Weights of a small transformer language model.
Size: 22 layers, width 320, MLP 2560 tanh GELU, 54.2M parameters.
Architecture: RMSNorm before each block, biases, tied embeddings.
Training: a variant of Adam for these matrices, 13120 steps.
Each number is 128 + 32 x the weight over its row's rms, rounded and kept within 0 to 255. Layers, rows and columns count from 0. Numbers have three digits each. The size before them is the row's rms in percent of the matrix's.

# layer 13 MLP down (transposed), 2560x320, rms 0.053, rows 2027-2070, columns 0-159
091:104115163073126127137152128117157107126180140171089139184151091097078170154098070099169125155148120118149148108120131087090090065148140151081166120074177094192167158064121138180134114113081136120140093156132140160141099107130184074146089056125097148128146133136129130148107125156068110157106109128146124119159088163092128178066097151112075113076124092089149143184095144146120155154126076093097080087091169089096135085128092185157146150152149092151147094132083046118154154180095053
098:087161117162139078141188095106174169145108203081150083110107153189105180099115138158079118122119116156088142140170103124146103076111175098112123144153125133116110146109130068138120127143078060056139136107112090137138113086131176141157121152103204073118120127172157154066192160067104131143147158117109087124139115139117097110102120103088129093163188135147118172108077177127149100155159091075137099077137148078155148190091080126136114188143115134108150142116120116153110135136167117
096:203066122128111148105059094093124136108101102117114168193178072089167115086100157108127126127165171074097143134174129132144143150175109119118194138121181080182133147205154120145105127114099120104154108095073116135169150144123138108128126154135152149098124159116143181151159097078110124128141101160124137116133115114147123114132128095145133128178145150114068154140114083153092119114145172122194148142068169116105144152104099092124132111102121120173126182109116132182114140116110132
092:200120151145100138118139131121114149188142157142148159083099122116167083189158056104092117145132133159077087155158054097124139062129081115131122115122096122138161095083095081158144135122146105106127164151158177139081123167087136124149101100112103099143141188074062142077148149111110155142126106158186090130097107140126133163072122124062091120132149162128101186104088147163122096138075188199107166158132126053164125149120110092090153048126166149109149162150142110140118182097108063
083:112105106079109072122144135132126115145149089088135124111085120108101116166096096146117101133134114139150036115142083150075146082171095123131147140110153169111110148108138102158105150151089165111052103162102162150080133165193210165214092096134115189142130112153063143111142169150094106078133106132149123136120155097081100111125129145145138127110110145120110099106062191204162139141086042080085151077151121156100150091123160156072111161090115135122138063083130106168182179154139144
107:095155169168127042110139095062121084164145197113088139127090095144144157172056104111103114141119153117135094076110127213115145184182137121207091116076163131148089137168131127140144110108171131127134093178145129100120155102131169153156109111158120147100159094197104146109082116148120131106173093067160135129102139126108127124138113138128160108107108201140166096124188093145173180110173172110132136068068105093161164147171128130072167113134125151082085098139189135111125119148075104
112:197046107106122116151132125162132168152099074145131083116108120124141100095175145114086122119110117075145125127113145110130115175138119182130138138084128124094153109072093118121195151140152165141105138146130127212117139175191123092164137105190126152223181141150147098090095088116145136116101087169114157105118063128126101134160110109136121157170151101110144089156060128144140197132153136100162102144138120163057108153094123148148068167143093160087090118059134183135175166104116150
101:093153182175151133163112119159083102130168130095051114157188127182087130115122089158143124168104085075185163157088181129116148159090055119129113096107160089113088174145113099154085074138159060139130115107120117145146133124175164111144173183131075092153148163091116138198179120114143100131137106117157204120073144159121143128135148146146093124143075139090125165136084137143095109131151116121097112147107067097087160122119104132145106071155157176147133128098149121145114114128141084
099:114102098092153154119146118118158134166109075221105066128123163111107133153161083130149168140171105082188161101183116142104119125130116145117162114150063093121057176149090113177126177162152197127073078127158150098123132154144176127175144127141108147168152148155113120118112092103137118169170158120160113113153137146070113153143144189147170126128135121135100114097143156238128116171173097130107139176123173084110161152165127108142106187076056116117128136169116172121121123141093175
094:109114150073115153099102120151132090182131141113175159118096132135090162147120091127246131175101115146087115142165135143137102134173129089116209104125132102148142141173160103126087076134098112099141116091113108123110118142131214113178106133120099137126048097084179185141106119082144115144145097129089198143128113174134098105108181123093141123117127139125120169089132124112061129139076159136127171132138137140138115106025087103141132089101135111133210146130102144099074136163102097
104:142132126142113130132161117144137156150140156095150229105101073093069103134114129144155122122080114121170146123103086121164096159111078193110195100092124101114149118152135132113111120139125167123098106100096135131135065164120087092105123119132103154110144171095097139077093100131123093096099095164128140123143129116111111100135126134123049162154140119166148125158117112157174156127128148145091145117136136092101115144109106106098060095102120126132133155085111166108122178119126121
099:141096092096118184125115116112169059133113114118147104148201145145079152119123186202116085175163155141140107114121086104127113133125115138185101144135163140094086105147118138156103151120087137167121156169118148117087139093154119128178109129184163209192171154140211077186127154098163112087148139136100122141114130078113127177158152092106136092164045131106097112111135134101122161175112164118109132099121081123142104102151098166123160182100150096130111165117080095112128076156169176
111:140116093116136128126132096125107080103083125139086142140157141109171112136111087131107149116125156139126088144115153206112148151113148084120164041085149114129127123155098069115076048142139130168115138172110110128125091075094150095141059089159139172095141145146035160140138134114175136086102186054159131147094174106148112121071122129147138107070073177102116076116141023130131179117132134090082157148083184139143145145130120149071127110111103165172236110215182107080122100139100104
116:108137142115064117142156105080204074164130130169200159174085181102181104112113157134055163116127105133171107147102111155110144111149116143141135110154096115075135173104097129093168102155105074130125060154095130062188113139135130133117234140135124150130178127094210126148055135122167133103136193098160086117152116149057082088164118189106114114109152082102134139113068099145164213178116147132128142124156101089111156140194127095108116086075113118137115173169120088144142095145112136
102:183068167106106149144112089132129156131117123109162140120096108095130175090096130129121065206127124127118145142182121115113154159148159134201145095127122132123145136204192101138153058164125172154156182097145148204158146103199145099134053214162083158129139175153101116039187091112094098155126074130099166118079101114179172141145150083158105099153085154124107101152112111113150090088150130110180145112125105093121100145124149131102136111128143157116117071184170084096109096124166135
089:131155056160146187080147137147108133094118148141112126075172076125098154126105135106114132136153115143116145180131137126041107122126142140142131134174116176103140055129145095032082138096088125139111154083102135126078149081173190121124099089171171168140145119157079142098110099175115149105179181088158052139142115123103105146142111136061137119146160126169126115137084104149070124198104098117096156116141107090159130133188105153154121106116171085148169137148098085092131106125101090
094:120113127096112104128138166092149161101135114103122121062143107114099182036138133118137179133071151141142118113172162144113135131092161173141133154129057125129162115151110127134143109105153149124096160146087160141132110147192118104108199102137130126098120097038094077146088159127074146181183146123118157129150145145148101122120174073068172119137158091128121108097126134113116094146111185192211176147077098121073141107162122169049111141178128132164093152123194101096092105145125100
088:106112099170105031124162105080111098143129176135144121132130139188108116145110133117124221109103130069119109145182034142095113103175067112114113126150131080141122120107122153066140131123168073107199111155141126171193153159087201123168206155152174146109156063114138098071096117170179115145106124129125129149155184092094096131184119155115076190124200148152157148158106128141143117158148144094129150109163063111141137170123167184125163100109176180075132111107137104148136186111119122
092:157107137099075101081043136138181123127156144125208114178118102179090150113162137134119114162122187157176152119133064123108122111081106118144116139142157146142118114101064115166171188132137102142139136113111135122176175122170127131177132172168148102063120115137070148093165158122111153117137142120082123094127077116076091112179165121118144125056113119089142151136130124117073159091107032094168127163158155126160104108098148155168145117160087177174118159099134106140109062094182112
093:108081147113112147132146127119154125126122159107093118091128164148174136114065096114158165159117131160095134100104083151099077069185048091121147124100081153125123084173137071087198103141146108145140159187133097105128129114111200112146155117100176115088140094071127153130135118097132124096169167160135103148159098119131151120117095097128094145083143126131169172149150074197126121176095109156049120166101082154124122115143144160136152118076141101111101043116071105141100084169154072
102:109151120105166044122121125109125040175157085104098189108097109158180095195091117099132120132158141110097101073147081191154146143131049128176149164101186194141072131098189139126158131147161152125131111179109125115100164119113200110122079091152143177149137122198073152120140111157142141113147056103173113122162128098105181090132146173144192065108121125114128146135167094138179143135158162091131125076099109146126160117159154163108170133184077160102070117089131095132112103114114108
098:107156127115068099158195116078101122104206125142181159157111113118140025118095187108178152137117102100175137095086123135095144104080132142072094149079084181122098161160158157156136123097159137060168142074115138109133140114147148107067094137163129109105185118162093142112119151102162105130135178107179165078046159111173102154125094109189129152150122110099106112145128130102128099165129131164131114124096151128130153085155114174082117155087142119090167186124160103121156147076096142
087:111180104075155133131116112118125104150140146202084088118108097116078172189110132116128203160134152134150255164109131141165108130099104090100139136123099111152161155149141122143107137107125067098143161132098138055157099134090138140124048148200128115027085099107130108104120129122153151138097163098156168122115063106137158161144125149067139106101153141097119114152181111151060127172059118111125173094151102093137122135114157128136121153118145091194117160185152150154107206100141133
129:102112126107125156110153100089130150102201121193099114159146131130122114138094118152152148076148093086141118093103136131113100106090140119129183169100119137092120155114104139174123073126141175118108119079143181112194126083069194104147148143181150191108152147142169146158105170131092149198093107106101102135109130172162115118124176174085102115124131162153124127164107116114133127069137130133073188171136068154129089203084128177101119130143066134127130106138195117105106206163058130
107:130118095111119103151114151140108129129133138125135128146110205147088096114169191135118089163119177118122069119165121146086124095167132126108144117114104204128099106147131156147142110208120158121163106082148113219135171134171099110071186097116111126085161146163166091139073170154132071174173161133067153171181189113150071168086138155099184114153109096180109136142143186079196132152087144129149078130066187147115131071161122185124088120159071070139121131093098075107139105131119164
099:167109165200126126078102097133157123104093143129102176073135093126159155121116155089108120128140191141154128095111197108156139095098147125103127077118096138152086174098154134151157119114164116140108098135102160109102164057146097170105172117105135149053159189166127139168078091141143138187173106096117133125153104127121172214126155151147146153076134130141084098136141045074139183152107146157084147143065137094102145109129139143100162090093109164182137144149146130149179112101140104
108:129148070144134128117112136225168103060133116156172084171097154096094120132155091203138131173105138125129140098146052087105088088081088163143159176115092132108089174122143111139097045089150139170160150076207217109095120119083147158123098163115131117115111153117153108116127108155130118117122131144165103132138119111138085132132088167105103188133108142113116083123116115093169111126137155116124137103150168066130085092144187149090094105109061152141138225113116150100157150091171153
100:160114112070106169111158090141076080121052125149128098151082077202062105133100174116101146166126117123130092089082096159185165193144215106155144170126072138111138108184117219108130111105109084147146096111116099130072138139151060164078121145159133144160143141102126125130125180164134095093135108094126151143151133111142112108235158109135117181120173140099163148153157196123108077108160117119107112145143130144160137136082172102122115160165141123107042155105142109165120177147211100
109:121172140137145075130142189105115165114166161155132126180142073134122068147123138192084135093094051122131127156149078097118127095116113062131125171136097139174138106152080123073155116152103109115134136094097160111171090161119149122121085148142134125140168083093123099097123111234141148146156094133114152079146171064100184163219127175156160190150076129135062162072148147152114123155140127068103144149143092114076111158088157038093119113144144157083165125089110149144122086121147128
103:123097166134138159163110154148123166146113127133163206149192040121163171109147197114106096159120139084144111140146178084116127121110134099162103124165142138117124183127165137155064125142092091133192145159185126072108153119093076145110116131150127050130124130066125074116083111191119089121113175176110064122146106121155090082111041062129102159143110112096139144115079059095142117140164075153058108174155135109121176117105164106136091105089091162133118207125101144144129137189141147
118:096079127192160129121152105138119082103108077127143167108143089094101096104065123143142176147228145150148105097124123104152099130133091193131090120098150144180120138141093159141082166075106148113128115174172178160130175137149102127091115126072160137082126145144166172196130122092118116170161073155120122162181148107113074084144161122155144101155167130136090035146115152157191133097158143162142101109147160162120112129140114178108103091073170106077103153089157100158107176063139131
091:136193172153140138108168094131072132099076098204108068114094154084087141145080090084117166124158117089084118123133164135118069079138095131117180131140158120109094174125155097123092092100113131084170137200158097118157165097097091172098060152087153116108118151180110160092118140129120127068136169162110138155153083114160128087127098138151119115152164167091155187141117151156144149134109146151125169086142119091153114156127119164140115176146172130142070125126149093107090186154157074
106:151083084094155153131199154120155113098113103089061194117169083099145097101127162083135119156164147155132118119120152113126090110197170125164195045098226126185105155246151155150140145164117132133104161112175114128189108106154166142140175106089138149117167139154090152203139119076118117132100139105169159082115166128132104131161147151138114062101128182100067103102111131117136101137118120067115075161106113099066117122094096173063095177105141110098147155120159133122171196113142150
090:112118096143155144152132189173138120126150110102141126121135089158130113120159166113097107110217135132112109130178095108103159185087135121118158114124150149189125130126150109107152138170119234162151168080168191255135050151255091143108162115149138111172102112127126081130119115089109098082136130096105153096119148175150147206139152155117196105165124128176121112103101177144169153130158159133137135174146105143124083119132119130080093136169146046126177121128120147114153097133125102
099:136101086124152198045161082170153166104160152122131098099148119160097122173125146121113162099164135104132142053125122083138135124080125129099177113120162173167144156120128093077123173144211151140105166107136149131089111087114175103113139126121156112111158117092160079108107116096138149097084085127130139085117149126101124123108136102137126110110163127145107114206101147109172125109092102137139109088150106106137159192142143084094139109114134189146155133143190169072114098148115177
101:163163101162139110132164125097132083092128104053168153065172114162090052186081079134146115095132105134093177092146094039140120082139073097147114136076180106127060133135098117076137110099201126129125124128146150189129102136058170105099143151162132135079156091166053168101095104116127121166149107137139108172160119117084121103105097161091071145115165081175128122097174118112068138097076156160150164132136141135085148063135169138092124142196118224152125152099167131155103180113149145
129:193146110095086097189142135149181133124116138100167099113113093098077151143110154149206117141145081146133121119135134113159151129160219082099077116117126147120087154178110145144145142147113137133147125087212142099093127161108094151110140175128112119121120111169087129102125086119097095108087131131116112130095145077128202164207093111158118144153114112074193128173084140094185132103127160104131129129159137182106126127118128153109106164091177198124137138193190149120144120045121130
094:105191116183152086128152111122165111082133132157103101120051126115141156125073083132163093091122138132146144076127088129045092123113139175132140203053153080141065127135099137134146091103120134116158186100146159128200173150146173162112146155172127191079125112101112081105110060153124218142170110120101111134169166135116158135166109163124095119132146148113201119157159164111123117112117121135105147134118134124113116136144155188140119158127122138097116151159086044153118147143148145
108:137073218150139137083115159096065170145102158062078149122162185178072149106170157130054109138123141121117121138150106100126108091103055132153119189083120162119141083127091140112143102097132102078155124142132118160164137122138170172166097142141169166134123173165114086104150088119129174195171103117146121126117126128147130156074128078081164139149141156103124155102138173169138142153131060127159128130173152114123109157167144130105077146118108108141103111124140101182146187074119118
107:107061111121172191104185090100093120201189144137119076123139217143109102097144097122183134157059093127064132124129138108171126202196099162128157146069160152127127126108054162135148085092089085168146129133112122123127102076120119158132170136174056134084082139112127132117137120092154148103108158197140119110106131136098152142113098107082157092127158126110123102073142162075096136146111109138135153152156132158156137158152133124125104139075156166145140156163087059115156151139108092
090:114085110080140053044127181089132157064094128098182106139147127149163122194136240110170097154090168090118160147105132115121102136145175159125145104132090157095100162153084116092109161155088076129077146171119137093122165160108130156137153129152180073188162110108181130146117152066112127145117134152186070139227092149081124058128127173087129156175138134109136102125140106168146107076129140137070139119107129085179184107078069084145142134117102138121102159058154153129120147090170097
088:089204099093087154135142157108144165116153140097166117103128074151141108157123091098156139182102158184080157156129137113172141139139104149103129104072073130081134097117162122150107191148155079093071138167067136119095155088137074159116106134184131101142062132126100136079117150178083159187113165116128114152179152135116144088137103118128139138088087123166112181152153097136142085128076087122087179084077136099128128099082134137111194074153137158166190169108176133169098100160123136
106:156076140087111204183147127119113143082114136115114184117107154097169185131159213118113037154115179174154188133094169112153088164172166109116121118094182199098139118149118124169121161179062120162148134144120112116083106128118111059158132102134142157137113074169117108123119154167108096130085191135135102170125097099154069164100142118090114112093139100085123109149056073128096137157188099154113162089165157122167127163164102102120129162113108100150212109160112101118121074133117102
106:134152074162180119158056106112156150121100189104085163109165069125114141197085134157208142169109104128111104154140185102071115138123171129148104112062093063171103129132146142129131152069116150157066103132122163177126131105208080152094089110133114132107124129168066134115103162136106095143126150155131181097087114124110217113112083098142171151192137089142108059125130138099131135085156095059122114097129101134079188091113111120064161104065171168097149129143076131171113196067148088
# layer 13 MLP up, 2560x320, rms 0.0618, rows 2028-2071, columns 0-159
098:173144109166145158137148123165120091113092104201168153143136101110128143158104171140127144138178091184110116152146147159144187185211154149178107154079129106101178169163157135155135186127123133134149073111189127094147189147104104115104119123156170142145146101110143184155079129113195103131138122134122149154105060035118224084181173147121115136108145156089116098123153113133155065079187105141124153121103124128131153098111144088122113156114094073073155117141131150102167170133122094
103:148141162148156076151076099157058156100080189180128130118163154157098092092125142091132178105096129150148076125162083132160100036082120120094091163164167141129153141104093136105067080175141121131114082091144125113082123128106095201119128119127140127160114085085146062085112150113080105145105113144150113083057106094150162143219147147178107127130114048092112111156127138108101093119154121157110110127190108149153137133154142139064152131200117056058061155072066103212119135124086154
099:142000089112133205140085124137145133064064130086053179142107100104153081154123194172153159129147141131153134155132186087139122112137183114113139124152171136164146165245110153162125152092104109119116116119093141122168115089112130115122179112147147127127167136137157150168126123114151062106138105135136110123174129063123134110075128135199111130141160125091067152143082108137113123128182094151114115149119105106131088107097129144098102099094166145104131166105174131162122136095129113
087:148148135153148160126124116156116116156067149145146134092201104084184123115172166143130128098117109120133072137171110185100124151155104130169163114128120139177089177156118078124151119136149126147105221150160139114172150107094148158190101124147140088182051093115108101122091153100167155126091143153156120070149101155136075039087167149095115139102147099130128095168125141096146122144166154161166121073143097155097159194160160101068136116154126126122168118209079063164088105159122122
107:135135109089073203187107145203129147077097116119133095128136146119076130096193135111177139119114116142097097157148152079087107093070156171069149088136126133123133136120100130107092110130115108121180171080083118116165098138125056109144143171162154100119050136058136092161188129090133133122145120181061115100135114133174114167102108112137129175175139047141100098110085169145105079138114126172104137186144125159114092098102088118167126153102150071148189139114088141159109158117190127
100:170135125097112119091082131146125150097125087142138113154125078094159082100166123118121150117128131144055176185100168140142089170144129225158143150078174110112138144135107075100114136144157107094123106080112151089118091173068119081164082159146173112155113071121129138159127142077128148109100133167161127108145069100185096083148142177132119167148165165118128093131101091136160088135158168153168151126155077161108136145128153125138102135099145146074128136110105167145155175083193145
102:140113078169103082142102094134114175180094088186146125129129128090154078096093146141099130095144173137116120168155083111120109149192171126095134223127128104168145178087117119121150133134099117146165114099135157124166104182130073169097084191185160165117172099132125070071132115166131169098119205166104099090164140067123161175145112109130083126143085166127136073091152118129097133130158161154136127135126203139136112200163184127110129191132152115143185155148128121100187172058117191
105:197100154094070163103140145193139104171136165137141148147184154073111165127136123144132105120096140115139113191140132100134150130059176139139138115128136084154131130149148080174087144198144111102104144073161137119123116088116155125162146117156172076114109083129176141107153091113170130151112140120131129091125099121126115184138118164132122127192069110153109079170191102174143149212180167132181144092169119061117158195140202104117105117134103121123181118151050119059098135147115150
093:131123099142118097150143086113092107077136124098128163080128136179110147047105140117099115101119103127101125138101161114126176085122109109139104144058105078067057156124106142127107128104124112061127109184110177112107078065130122140084123117108095208092124079120165155161158155090111085125156122134154135109107113138152156145126074087140118178136141159141129078095150141125216183161133135188117111156150133167179150148136060140102184173136075139152093104156121104104145138093115122
101:121137138109111205124111122108083171054124121110133152140143185123127054067174146112180164169117163123139097101122151084184120055082198113121133104117189131106126157151096075101124156135082098099128122149092089079114093136124097143129125116175106128129101087061154169166111089070139093132123185131172137127065121101175110130088100129149104080129152121091137113143136143080083099123180133153087130147107107101146143127094099111104124159154150102076143151128082040145085146138105127
101:145133139151166104160103129120104125114145149105161133141139093117120124105175095045160148097110071081075077210138146129024193165144172166186111121128144134077140131118133159080168121101130111146121131097173119111143198125134081151165150135154134126135090144061163162075119084094176173117114143182092126142106144159154121163120116127113104158165083146148146105159164122123162111110124116112173152142172097150114165163080091107147096110112108138136137061080147116114068146106162098
099:162094095125138182139111150167126146164086158134128118097130086103111170134167101098168159099150142127160116123165152092116144131076184155087127144151172122172171104148058080168112085117103085070110171060135107103112098076113101142181113114152145108077092139071137120056104129150171178116110167129147170107157098144144124126102087145140120131101104137116080123129048151195076101178112139088144053133156121190092047136151118048141083159156195151158200081126127126088120183124182153
113:141145101160125136123088136149125129109096119133139071107098100103206123087115114110180158080090161143141125146146150109102065060155184163130104122161185088188109146148108133126186119172155090135102153107151146112169127144130102104140172183148097143111136139113107077157085078123178105103153123114141128096095091120197125171183118180157095102160135092104114077173141116080126167156166185122141146109146158116128124146160150137145104152118127125099170155165158091146203093140154166
092:190127126085071075165148102183116098076113082154109170068137106131107121119109130143135151123124151130158115126117077137082155105159091153134125150090170119133159151116141094194136022183201092109127171118145152091136139166098179132163103080095107153140129090125145133112098156107125157110065104158105137063159124137181165139144117088124080140174097131078099103185107130100114144138155142120140115117163117113155147125209199106039131174115079114164133132148104112128153100107156187
097:153149115180139097120110082152061096145100108125093137146084135160159124097116177059182152119051074118145112111098148133109126163112145137147134099074119093206101157122161138125127150126148112107147183092133123116141127113089094116127141093081134089179101164151083116113106106112120078150061088174182171117129079086128133117134072172163112093197102138084104124141190157101181120132146146099144061079135065139163170079125173096079189150118119139132145189149152072137098177095129179
105:161153124147134051138144142096117108176172051111109153170176125093104151135070135131130143120133133082113100224162145102121127112134128131131130133113169112132147080093138071146150123139179107064148116180127091103157071056112128094186075129109120142148094145146084170118169119091104110137127090125099156101186115137163140140134091105117090096121094136088146155129159142180197109186102155130142158130139124175121154152083111115147187104166116170109148086120054116137080120087106114
095:178115149103100144185109177123041139090137135078162147157126144167127103115176156101078120153211172119164147159068210156139195114085150113139088104130161149146113109164128152103166109145143117114131190118081144146101182166129070132074142136196112157119088139097122142132139085064159130100109132153163112108150116101158174106093127101162127110174089113124000110131124137174135092119112126113160079171146092152088146094051157090127127149128118119128132132112158120172134130067149196
097:137149111106135177125198134095156142091127070158148114156111150129147134118098122156176154136132099152119060094113134141149137156141151084161150170169115122157125158164193183132108128090121126135184121122106104124129101162094094138123156133139097145140137145125155131157102093148178119155108163110136121113173153190145200138109129127180119106150183150119094138197154071155156110108127192159169102109135193085190144138161115121145144128082122111148142152157139116080216143078104152
098:148166147131148097107066095113088117119150106100142142124152180130151116142168183098120110102131164187091115105168126150096130166118160126180111118087140134105108087114157055163115101149190116138155082125132096114144148100081134180152068113083125139176103122136151107129099137112148082187106119173134160141135118140132133105149084099158087179176070136083149121142124119076158107100102166164127114074175163182173113107177127067076146110155148055154126131144102153031100110092094124
097:123128097137116160146120139167110235089080155129157114130157130127083180062191115125171128142114136106194132185158167085094114088084176143067129119146130088162168149139096164173063099080085089133144109077111143124152107148151058193134146173119116077096113135076166042110122159095103152137110178155102109135105143126147101166098144089114080157129148140143101105128091154089085126159134118101120119126179180133128109131116103123158051135064144119110180105110139143106184194132121158
097:159121139121171173121107150151114213127114105087082111121161175118142135142111093154100124144084153165100086117160124138076179166154174125151113106138125122177157088111121140119133130148143109147077142117127106100179105074107159211166173112121113119147090122091113143095107125133162127165098081096106160119120124219094127086145178094165070106071128141083102057126130137111077141086167124113109137107204149175128127139154141040041073118113127114164114113182133142148089153133117112
082:169102151134097166153127123128130147123152170203151151102186131200128123128128128117153153085190080213091074105139137107153150115160077090139117159070138153162137113155140147115158109184166121147101142132117140121014120168123146050128154051106102128150147086127157104180087100131095157142144166067098133082175119107160126134126129172153143159120080163084120156092132116079108086158155175155158072145124141141097152068166152151115152103125151097127126098115069141185128103128070123
125:165083082153159173144129126130072139117158141113139152146161066133167134113107142145136094074173070162064108134172171068144149149170159161148159167114134143142152103183143122112158114193180134134117099063147138102146173078088077142144147139122176183109141123139192114140111090160155055101121198102148115095117105163184110112082139087130113146103141163116116124127165121109128065099145157170100141146157113127112092188100122065061087134127104164127126126153134156124088121130129139
106:141126147101117123100135122118152173098080100146161136100088115150159153124117090097138178154161072114122117187106159129095132167108140105086093151148132088125096162129181145071152121084164113085112154108095140092097116099089127142138069131115113146134086122098109129083107088153167148160137192134177102100103143118134185090097107127168112143150097157134157170105167086162105082169157172150159111106119175140157162137157137131100197154132151168112137099140084127106157149132093091
098:147118159075099142125103156139068164179171147132172113169093165141087093105156108145175145151077096146128103205194112115078172180145140154107176161128209095087146096180134101156111074156105107157139135132176094114190120129132099127144084162176176143135118059091110155082180144039107124105082205095129151138125135133166072066188156093108100036142114142103132129119104155165098084173109121093134096134193116149129149108137091084136117186113156097103119159177089078179130156135127175
109:125098096120187157162123136090122140121132146125127125126115083114107131104173101115162191159092094110124116155160161125063135109201102100172184126123115195114151167136117056166193040139140106152118143132170166113109089142092162064121126159126070160153123137116117152102065085095180147098103147099099147116095141147191126138121192128098091120143175109133150121135130104156109133127145151130106145145136133124100196159081119114139098191058200114134105116116143138132120107102120146
105:130153142151073111112131168114091105087153177111119169136112109152069133149174171096130118130142135126134092109129101117092121102112183162107180133097153126195109113161186047103148033133156124107117176070150109106139159162103141079110106129101178070112058152131172130143140142126148152169120121130171154123123114110114145138124154103111108083150074076106097120123093165152166047121149180156188137083205152099151114120213137079179159134145203060154132120118118066114133096108110179
107:132064137133104159148086108143154121111028112081133150139137148133152156073199071140107142148184107132156120151147112130145109145114097125119135134112207183096137148164084167145130070168141116144086099103076118082115087151121097116118156118165156189141117130098095130113161074110154152113111128127138092135095157102180146114192122117123129107104095113052093144103071067106089068114117132143182152100140184155119103119136120111097146110118155034152133150170092127186128100115125157
104:142125107143150176116129072101135149087139161088108092133074163106134157158175120085165121089161147116134166074117111134139103094125168128110109139182151131188182143150149147143102161143164113135114081130093135111101070131110075130117211089141123090112156143126155077153134120082111109106115206127111139095113080111132161198174112167144114116153169153084083095165166153058097159133182154148184105099097136162121085141190119107123102149117121116121126072157131130085137110136135130
106:168136112157187112117106163132093143094104128157113098109145119107066084092079071126161116118104124133129122210163080153079125127068155127161064146165139160085112147152149149102082081104103106098080108142129141103162109134083141135078134152145143138119119078062175160118115124078116110121160179152175184135070168160165141154156102170156106119110125057130148122134197153110090108157110163122138148156180184178178155139140135135085105155153146065121125120094081111111160150137100222
093:178078140144079180109115148150129125130144125150134168142174128132061069108160175119164105095157107170133145115140085084118114173150169177147150105110106175179155127167157110116122107200135110090073194048139138118083154146114145092164185094136097149143127137119174149144103079113113125170105113091112146069137129131150113156090123148130131108163120126115065101130148133122163069113152156117114086105161103111108126086030175049128139149147115118129119192096175155165136129122161166
101:149136148155175074107111133168064181176112108152152084113115191110134117155116088162071138094100140118103119158103108164106189082106112167084124208187092101084123094081104108131095118121146123144126077135107141121119128094130065133143105177189144109089072068098120105038137151117147166135127112145139123125126082090137147142158129090110123167128089074157143165140144129123139110154096141134162183147201102156167144179138104071183196127164124150121158092145090097114092110146115147
096:197071071055116115114151146140140121130079135097180168072076053098091066101135142128122126111156132146104166130151095091108087160092192179129152129156126130146152117153105155100164123146155093081144140076166153092121106090111108088125124082151173109103135090123129160117153133120151077060148125135109141102156096162088143181207134152166104151163148074109075091097133190117174094127182131175149098180191100120145148148146168131107117184084114104088151148162177095159118133112143140
094:102130141124134143181119134142115114136126086111110144120156184115135139080112111157108127119139113135094131229144166170112160159152127138153060135106091083115153115108095114186139114087115096111174145157090167113179173148107116137102082138190122158113162125123109128170132097165083099139165158127130120153162140107139151177201143112146140132173132143130114118088176103187133068136123156159121110184122220116211106062119079177171096145111156095115167112086108089144206148096205116
099:183095139162128145150131120150114164107146168152125150108086136154115094150131163149090130089187156160090100180125139136163181162141198160157115141133117163102155165124118152134150171183102120163094144128090119124137106147096147125133133149192203122197136145093200170131090172135218095145100130100144090140178156077162120128090129173123102173089169120138133072091143118136149120140173132134114169149150122082108088151156117111101119106150112097094146122151166210065145116112113160
119:188127047121123155112126130114132151067147083117091089131148120125127154154117086072109141144107071176139115140134198101069198151177189170122161117130122111163093194133187166124173129121187113121123120119128125093125086123099122177176143105082177115174127166083137106120122149099147056145127147120140185077140068179115152122103130101192093137125123185090114082146164139142134108108171118124149061120175181121143122167141109060104121115108122129167109127166126179107111136080122129
099:156162190071060122122082138170100154173137158176157135130117039130093124131159148102171171094170099159110103167120126082174157129135149085197127121154120140134171093141154073080138070142126117111112158087114122118117165140118107125097147108176151119119151118093161156175087120154112111074124138132103132046095154112127083099100154152101115101094070103151102114129105134149125117130119117126143160143137134132098116162051126074117098193122127087074195134117115168085112100118139151
108:164047104143155149099126074147145170116071083072096210164142113065088123071118182150120127154125123111181149117148138109076150124154123155164124135104112128114136143141106060127095125097148117116112112098145146121124166133096128088157160115136155178135101124096149138122157132174122104107088174205166146100103102104112090105091128081107105156146174112070129164134115061172142162126157116110130144115169130147144127166144120075152136122099170150147106116126138165111139106084194115
113:157109161148112076207120182194171132166072090121117123110166044114122113109128137124169157118097118086141097165129118140056080147111161146145164190112128077161129132102153123113118054165110106130119088097154158134136158165113090188165101156145163121164111171144133114134115110153169143095119117161121152115130104117169168125160062136147122153144063098129122133130157065121180096157094136141118169120149103132130121093141186107134139183162160107159136130101141126114151118106214118
096:153136120158116181168106106127100181129125059147103103116172137120100143104099071136146127134081129171125149107134153167100162180091119141132120132100220144143093145077156087147168141151163128097154134211146134114127081099122152121087118092104129160121113137127107145124158142116107120071059110177150184146122080151104168222098116123150126100191069124140135104178189127109164163127140112123159126098157105166104118152138204142052163188106107126153140083159144095144109081148088157
097:136110122185118155167127074110149153132143106104132181101179081089134124159080134127109141116208119153138112092150123120198196169209130099205063090088156151169082160127126173147132139101131119121164125036109120126173167106105146164085117100126135168095124130127093173126117097094164083103060135152111098121121138137201131168143127087173128072146114151130125094133093104132110174116149116134157116133124104083158159180109079070135105107052060116099160104162108113130086152087095134
108:163098119127146174161107129137104106104100159077145176113073130179173113122138161161113108146099091147124026145137141128090166128135178152172075131161120152074152118181123074139133158154140111095120088134092113122186073102120124162136182141092190098143113118124144113133083112104179078188157209084169121075115113107168164118105113094121114091178093164101114107133154132085126126157146160091133135125152125128115070142177108092078082192118093099133134051152149111108119111082154164
105:149128151098113132129121112128139148142114081118110126105191106113109117162135148116099162110136085160143162109148165134119100129151121147173142175113133112126147114120103138174148116166144109138102147102129128098046088130096113084155076072091088131100112139164163057115092161140080123135153137154157129053201102121154142099108126125188112199147159140023086116103151116150156108129109145158187098137161156087113134098116155170109133052136083153195154116096176125156058208082115136
084:187114113084137116095116166159118137182065102139181119178146112105116121116188095114117136137140158174086140145184132154016061155152162210108124130107111142217118143075109108158087146105181097081143123106159140081150139136087112115173072161133125091131098084131114144096095131145133086102091126156136148050113033134114138073145107159125102109069169129105117109123138154164126082118140171193142113101200103168123152123102175112109167152078133148144151105113146141151097175091099133